{"norm_eps": 1e-05, "beta2": 0.98, "schedule": "cos"}
Each number is 128 + 24 x the weight over its row's rms, rounded and kept within 0 to 255. Layers, rows and columns count from 0. Numbers have three digits each. The size before them is the row's rms in percent of the matrix's.

# o: layer 5 attention output (transposed), 192x224, rms 0.164, rows 121-127, columns 56-111
# v: layer 5 attention value, 192x224, rms 0.2, rows 122-127, columns 56-111
# q: layer 5 attention query, 192x224, rms 0.207, rows 128-173, columns 56-111
# k: layer 5 attention key, 192x224, rms 0.191, rows 128-173, columns 56-111
o121 106:112119050144109155130091131121143119122098145134127097116085126178084115153130118109134138083165105123135085110117118152118069093086123147123114150127150125125095095072
v122 095:171118141100109120141168136146117172075129143138151088130162166137110140145158151085088077113114177147138154098097111119122136121136114147151114123128138096141137098106
o122 105:141123095114121132126120137105168119140167155134080148105096147145103102115132121145141129121127163102144143131143151121105074135150176140120104145144163191124092091142
v123 084:121120139169113148124111081123149138129109090169092173100139148138123160140124150146133156099146125159155150112134141111129138069113094149140087154158099075125130135125
o123 098:164122139121132123104124103144159183123108140111112149162085077158157098146128156151134100100103114112090088149128114078100135080158108162110120127113156138076111130190
v124 079:113168126119124123134156159090124117118164120121146134139167128173154122107148167168130133120140117139161075168120111111141122153119115148136129126122158167142074152166
o124 094:125121157122121157103130153149163123099125120115104102101121170094120141166124096141115057144134119143124126152132118121124130135116143149127130144129121162142149109123
v125 092:150125147122141136126106128110079138120097069152096067124119136115108115145155118108150136120105144149134164095105160157143108118157158146143139158104160127111126130124
o125 095:129098075124121101127124149135063138113138117125125177151130126189126100110118130074131093120127123116140128165129096058103133106112145128129142144082139131126081101176
v126 096:143121156144124153162100112129085115134084181127085155159087118152127145103115103125130165149140125105149159126142107128132103157090121125060136115123120139094137105148
o126 102:145146145146137105126155142121113102126178133112149133150114136155122143182164077127152117074126119102080138150115138175150145125136119109144149110135123155135160164090
v127 090:112151113123136107149093107124157092131120126069121137107142143093173107128104102088081169159109113188134146134148157141146137102083098131081121128112120127156142091150
o127 093:140130137129145125128112133162122139130106139165155150130108163148122137167139138115111139071137144112116079100100182139096089144114137119144107114111099158154146148101
q128 104:128145112127114120119086110147174153123102145086133142133106168090157137141130122129077163142105089145102161180107123098125107129137126219072153117197120124134121130119
k128 108:110144146148091148096111112151177125117098125142112142143152177092127150171092118112114127142104105126105152144153142128135101091094134175082148115099137116106082133150
q129 100:160152107118122105137102123150108104159140135130096103069119119106114141140142152161109145086149169119122157104130150123106131117141122116154105123110135152127131152105
k129 104:114118130119145137120137140123091163138138167116137109084123149087133153095111105156119123105132142109147120129156108125175085136101111108144157128125137131130137151143
q130 107:128152130076108154100156158138171103080145159148141139165133100138137108117120103151138127109133111128105167163110164095125132128149138112103125135138161090125095100152
k130 109:135146108118104117079156110125166080075146137129141105145149114127131104161105122135137128118140147162144157114143133134134131143127160172135122125141148142117092094142
q131 097:125119120133127141138155103104109147102132083148082153112108146141132143143120092110147149131109141148128178147114136159094115105122134146137109144142178144129078137127
k131 109:100172114168097125107144093152132125078161075127101139115119142137119093132139123166186128150117089100129137118130098166106130122137152142110144151150152123153095121134
q132 101:118153116129115176143106147150128114081141120083126149140126094143136106106121113139114146132161128106111139132129148149137150109124098148128111134159141177120125102124
k132 105:148155159133098115162111138123161112102117104076133131109119092149125102145105139154125077120125173124138118143108122109145132114127133143144114121120095135135150111126
q133 092:114146131123147115123122141167140136092125137118148096123110108123119155146066133151106133154105124134095134139165167111114123123117120168112113062161119108107122103126
k133 101:168112155106160120113136133153127125126123143117135134146140149130105140086080125115124113138103130111139113185167110198079132129121139132117156079152106091107122109113
q134 089:134111092135154109111112141119126142128177098142152137115150108114165117152126165112097105121155086160149133097122114147105114112141111106104153117129135128153137132097
k134 095:094122130102142062129150144133126152073128165143116152143134114124138128169124155114170143119104099157108066077120119149085114138112142126167115131102132139178160136133
q135 090:130141154089137108168093147088106134130122143125131153093099047103111119116144151125148129126129134119132134113078125100104187137069086174138099159122127144108109135159
k135 088:100120148123165125125101176131124140105161131126104101115112129109119086089131133107146126150112105178183096124106123107152142116117102193124124110107092133123125088102
q136 111:121118087138125155103134087129141165150116130092139145130123162137128128103098129145131096112127096147098146118092156133115105107073158152090126057136172131159079159121
k136 109:107145071149111127091151104155133131161118116100151119133144197108084152073122135150099121117100131130119114109138156121115115119143163135135156098142153106122070135136
q137 091:141134143143095132150114130106090151148149101127148145128160123123175074125117181141143110100128075093106118128183115154124160132104087090144153103115097103094145122074
k137 102:134089106123161117122122152147095141107110109151140107092161150126127079078122146123132152116101091126112128096157143162116100141091125112113138153125111118096128133087
q138 101:156137134124132139119148129149104137187088139078135098133150140138101154098140121171109103125112152098132132143148129120129129141182138156109105098154152150142104153106
k138 102:128131148114115169152183115131129062173125164107124123134114172153115133162134128166111102119098135102143109128128128137137129137086139169126129118106117098155107140153
q139 092:124127097096139120112128148132112141134117170165092157138130138122158153163138100085110132132126128139116137129136122146136109104100140116154103093134103116180141140087
k139 097:124127099138128149124103126109132120090127143155138103094165117158141123152169124103120121100075114135112122130116141130114086105148163149138122098135114143168127114101
q140 089:123123117101120141127105093137147101150149169120112121152144098100116134075123109142144116103109143136126153140119107160137149159187133125058140125118116139109175130158
k140 102:088097146112156114068114087140141103145149137093135150136146146109112126130098111105137088123135160117119104113126116156132109154105173115116179127121154110168162159138
q141 098:113105150114146127105124090126158141143141135109091128079131168133121110166163129114114125093094153123153135133145089136147154071122095129162151126148086139112138132142
k141 106:135126131099089156098099092129162179132120172083128159118141142087144113130094068115122079087077151093119157178100151116136097125144107120125155169138129143106129147139
q142 095:132149120122188101101141117105117154080129125151128116127141141136149097120179111109090140100094124116127101159147116122174170098131079095170141148102093115131131129061
k142 101:115149121124178095114159132162142144115128166140140123101147163165169149119160101124111137090134115139130161152152148120163124121169136105125129079158142136090164178099
q143 088:151133134079134154092146125093110130164105112140135137095082119169099130068118135128103115131148125129079132095155158140139110150136115154110144158115121124158137145094
k143 103:130111111108168136148140117111157102110134153084101117140123169149141093143112141109136143089151140133151097120124141093129076147133104146140141165145108132132116095144
q144 108:115121143106119123137155153088145106128129084147139122121159115148122166121116148107138118118135150146124145117122137092120067152073123100119123148137104097101101109119
k144 113:112114114130117130180165139166150158138132089147116150124125108163144168136094148191113100129140157137124121123119096079092141109098156125137131118170129138127103072139
q145 093:121160115139120162153145116135114137154148116169125128163140182128130144141194130120133152134105151132100092114128119163127092143110130167101171064139101131166137138114
k145 094:139100175137135136124116102107105112112159101074103086122121121138110120151193137079147123106135162113125103079121137152128079130128126134125112111173106106138106115086
q146 098:101151097107131145156129131157135085151092114144118169116156157101154145133138135114147138147115107165127146120146139162125131102135142153107114080137108098089140136104
k146 104:154109136166115110135070139111129122077117144128168141109142144130158155123121136086135143150124120150135117072154100104088144153132163099094087125139099107123098108128
q147 095:169117116133128121150144093121129130181156161122153164089114160147113136109141127172100110097143123128139181172132098142121082093147150101117124135132127141125152149094
k147 103:141114129117129161138117130096086161099140135143143149098102148084133146146123104145140097130148136140136144163103154130176112138118167117129098112152172174120096134118
q148 106:101138107113098158136132120135124110148109103109097132086151133119099147101119084138141119137058125147092156165105092140118092143126122162130093107133156151125147157123
k148 106:157120128115156146108115110114104125116100096099106142094135161122077147104133083123137145162123148135090113179173076109131109151091128172125139139106131129167165149100
q149 096:149080122111132103126110143168113116115147109160070149153161135143154108181181163111096091132123130137121113080140144154111120107109148145107157140137111156137096146125
k149 103:145143141130148161179125146135112106121157125142132147107154130129130108124134107084135078139143142134123116112153144173127133107138109126152149114113147150125112103134
q150 101:128109096138141124141073120148104166157095126104143129162114150117133108172139145080113112180120099137113115119136114171119112127100115129108149140146082125137137154133
k150 108:134142127092154119155110132162129139156107165109103139163165117159164086133171124080160105130110125136082131084122150087121112138154143110134125132132138107104093146120
q151 097:127107099115113151150142130096134112151097149157108141120143084114128170125108111144089139112096162182155154111129138115091131123130170154144121147137115156134099147144
k151 102:153133112112115156138158133123137104131137130153169131114124105124131150127075116110121127098138090147189110124166163107129096097078200130177137171131189143124132122093
q152 101:163119163169093117088138128138137101141081132131130123139108122116127134144134107124153124091091123131121090112151133138127164130115099130148147100098125158179160129142
k152 101:166105150120144155087138162098172094142145132160135123113115091086122144106162137131139138104115089155119076095141172142126123103161151154158133149110101138133156128156
q153 109:121108113104138110122107157150121157126138124136149120125138132130101120129128131122125119094123109141107109115109118144106132080132112169119140138137122143103149124148
k153 110:119105079099167129110121152159127124120114150146134139159122114123107159137104093126154091135095105130112120153086148160117080163121157148102087159103110110113148131125
q154 093:121127139126132098095125130177125149116169140194120101121120104138137148152154126103124122094118127141122103138132153131092148123150127139141139147145103141085111142155
k154 101:114122122076116105109131086170117149095179175128129096152161167132126137133168115140086098125175114140088110129136134110112125118169137132114141134143137128136125129177
q155 094:138135122117123153119149134100163131124117150140199098145146139093156137147114111135097160155122116122129105128129131141144109150057147126103094128114165144125116132122
k155 101:153153109129100105153100110129181091140153117140151144111171130143146109142167126132146108116131155139152145123139141139132138156142177123143099115123164114148072119149
q156 090:111105162129116125153152127153141105138129125115093093124149107138096140076078169120099140155090114127126142082114072110137166135120138118133146121149144119137139129101
k156 098:140126099164134130171159122096153146106121137107111099135157102125102103135113157119067140134138130158136116111150092110146123153091149145114125131123126088117160138055
q157 089:146133125100089144151177127118159152153153161160110125114106135110129145140143137132124100151115147092101088128088149154091071169169152145065145126161167140156185149115
k157 100:129155115116146115168162162113136112131190144141132080149170122130173091142138144091111077120117146082131118145115122130137111140137144077106133125158132145146135107100
q158 097:150141123110120110150109133103132083138190106130104114144118106112071148132153106127145118104118147063141095094157141152145170159125090141147129143149082133109135088111
k158 098:136145165151115101134115155078157123140139169154125126148107085167116149132206098110165118111116151118082132154136172131143115134149111168139138130127136150115121130074
q159 089:120159090168104129136142128091129040149162142135117141126151117114157117135098140137159164127139130168072144142143088127137112138176135139116087097121120090166110135120
k159 089:156114091137061082170146115115098082157111152137112132166145120140120113121117137120123150085101159091107072093123077151149149133090139159156122100141093133161121138118
q160 095:163065149126112154110168136136155126165159094119153105112092096089091120121140113162143113163100118161120102136080129115129124086134106136128123117099139125117124075163
k160 101:151069128095118122107127113158143128141134089114163144122107129123103142109156124120108130138144115155137132144123145112143157130123079134108135110129119150146137106099
q161 091:165140099128094090166094137147098100161180158127100124131124122087112110140142143107113151084123130118099109140112129159185174141146112132141133128105152105114135146116
k161 104:132148164129140122102134119139116107126143128164111121158124169141125133141125132107136100029118086133115136125170140127139146153152126117158103122127082126143126167084
q162 089:113133141130075089143131103153134108134123079118092157144108149155127134105104128139152085112106110120137115142138122137063152164151107122118132174106131119166147109092
k162 102:135145145169139128159103161140094087114107150113114118134055130104103175129141174121110118099138157096105155081131070127131132105098142105143110152115175097118115107125
q163 091:120175141120147118155123124145107110139145108165126132105152098146089108143145159121101100158136175148140126167132144134154120098112125135160129126107103125129139150076
k163 100:120138162128140132176129152148145126124108101127180107109145129109105108157137103084132157122137107159124149146088121121160109132138150161084107108148127119161155122134
q164 114:133163139114119170111119143122158143112134115126143195097137144142126148133119121138113108108168125090144131101116140111133108143148183151085083156154110124117088130140
k164 110:147135120126124169099110126131117117042087152116109144130161143130148119124153123140187109090111130094131113099085124118122085142130126118129098143118116110108100106134
q165 098:146106154176138115120156155151107106146146108181160103168122132137131135129151204119178103090129179097107121106111133160113126115143106099175159151108101159106144085111
k165 101:101106156091161143133125105189139129096190129125132074174134115133149131140143135145141158109174146085117092116110113100102146157133110139106111128123118099141133114128
q166 090:120126093155108147133087093112159115143092111133138086119103102119106072110145137088165129169123138130144093098162093104138113133107135169118112109135119193151124130132
k166 098:165122137145151187124110136135142131130116125075122097138137099138126111122107113118168115160093149116127134138143151139150106125138125120122113119141095138131117111128
q167 090:131169158154103101140135177147131078160112131121153154128140127168124110159152115142154100130116138135101148109103124142090163148126137133138174110114133092061141138124
k167 099:121111169141083125140144177133111090116138105109139089096150145121140150121084077106166099092163163137095102114115094171133135122092109117143098125121081117109157124152
q168 095:138138120125134119101115160129138106107136112174117160140137107137136109108178114083127110082155122129155102155148136128133112109117073098180178155121115110126131098085
k168 102:143083117163126136111114115129103153098164086075125100099129115162162134130162126136159123106118083121177144172114097130132125104171102133162148108114119166120148149163
q169 095:162108145108153101131119138116118107090129137111109150148129167165144129141115130128123106133148132138120144131154150148123135152129147162131074105152146180122080128136
k169 100:119154154130113164148136148159131099120127131138108080145152131137148139143115124149160140160141138133100115115115161112148105118136125155153116123131139122088105133147
q170 102:185158103121115172134125123104178124134100138124102108122110118154109141126094131109091131152102138062121166124117130124148123133194145142130106142114161164107145136105
k170 106:144182145126141118133096147086117082120094116165121122105128143134130121170138157121122123135137197104122156139174156135127148096117134096166112096118124097115118117130
q171 091:101120126158125137110149128117145179152093154130119130130139098139120138148127109152131154139136142119110115124136117137151136151152109110145124149120120124118129052138
k171 099:098105120155128105118104142123114174111144094135133082093104098170137150174140099165111123145131149133100083154120128121124100153129135150138155117159128098164151106140
q172 097:113124134122167152110134134109136170098131103129120108160114115107117185145147156114120127116102136116122144124149187132135087115119122123114081161111119146104135137156
k172 107:098137140159111146103150133066165132110162095130124118155090155131145169160102152129092099119124148144131151149130179131145106132164120130095119152135145126096160125110
q173 095:129104165132122113105110160125110139112106129111100129107183127180113135130135138115087124133117126146093166162086147111179143096117107158087129128098087163181096153110
k173 099:122161136145122137149132107154177104107080155122140110100136115117109137112114118100132126103110133125123139167157149088139107097128123122116120121123112106135088160120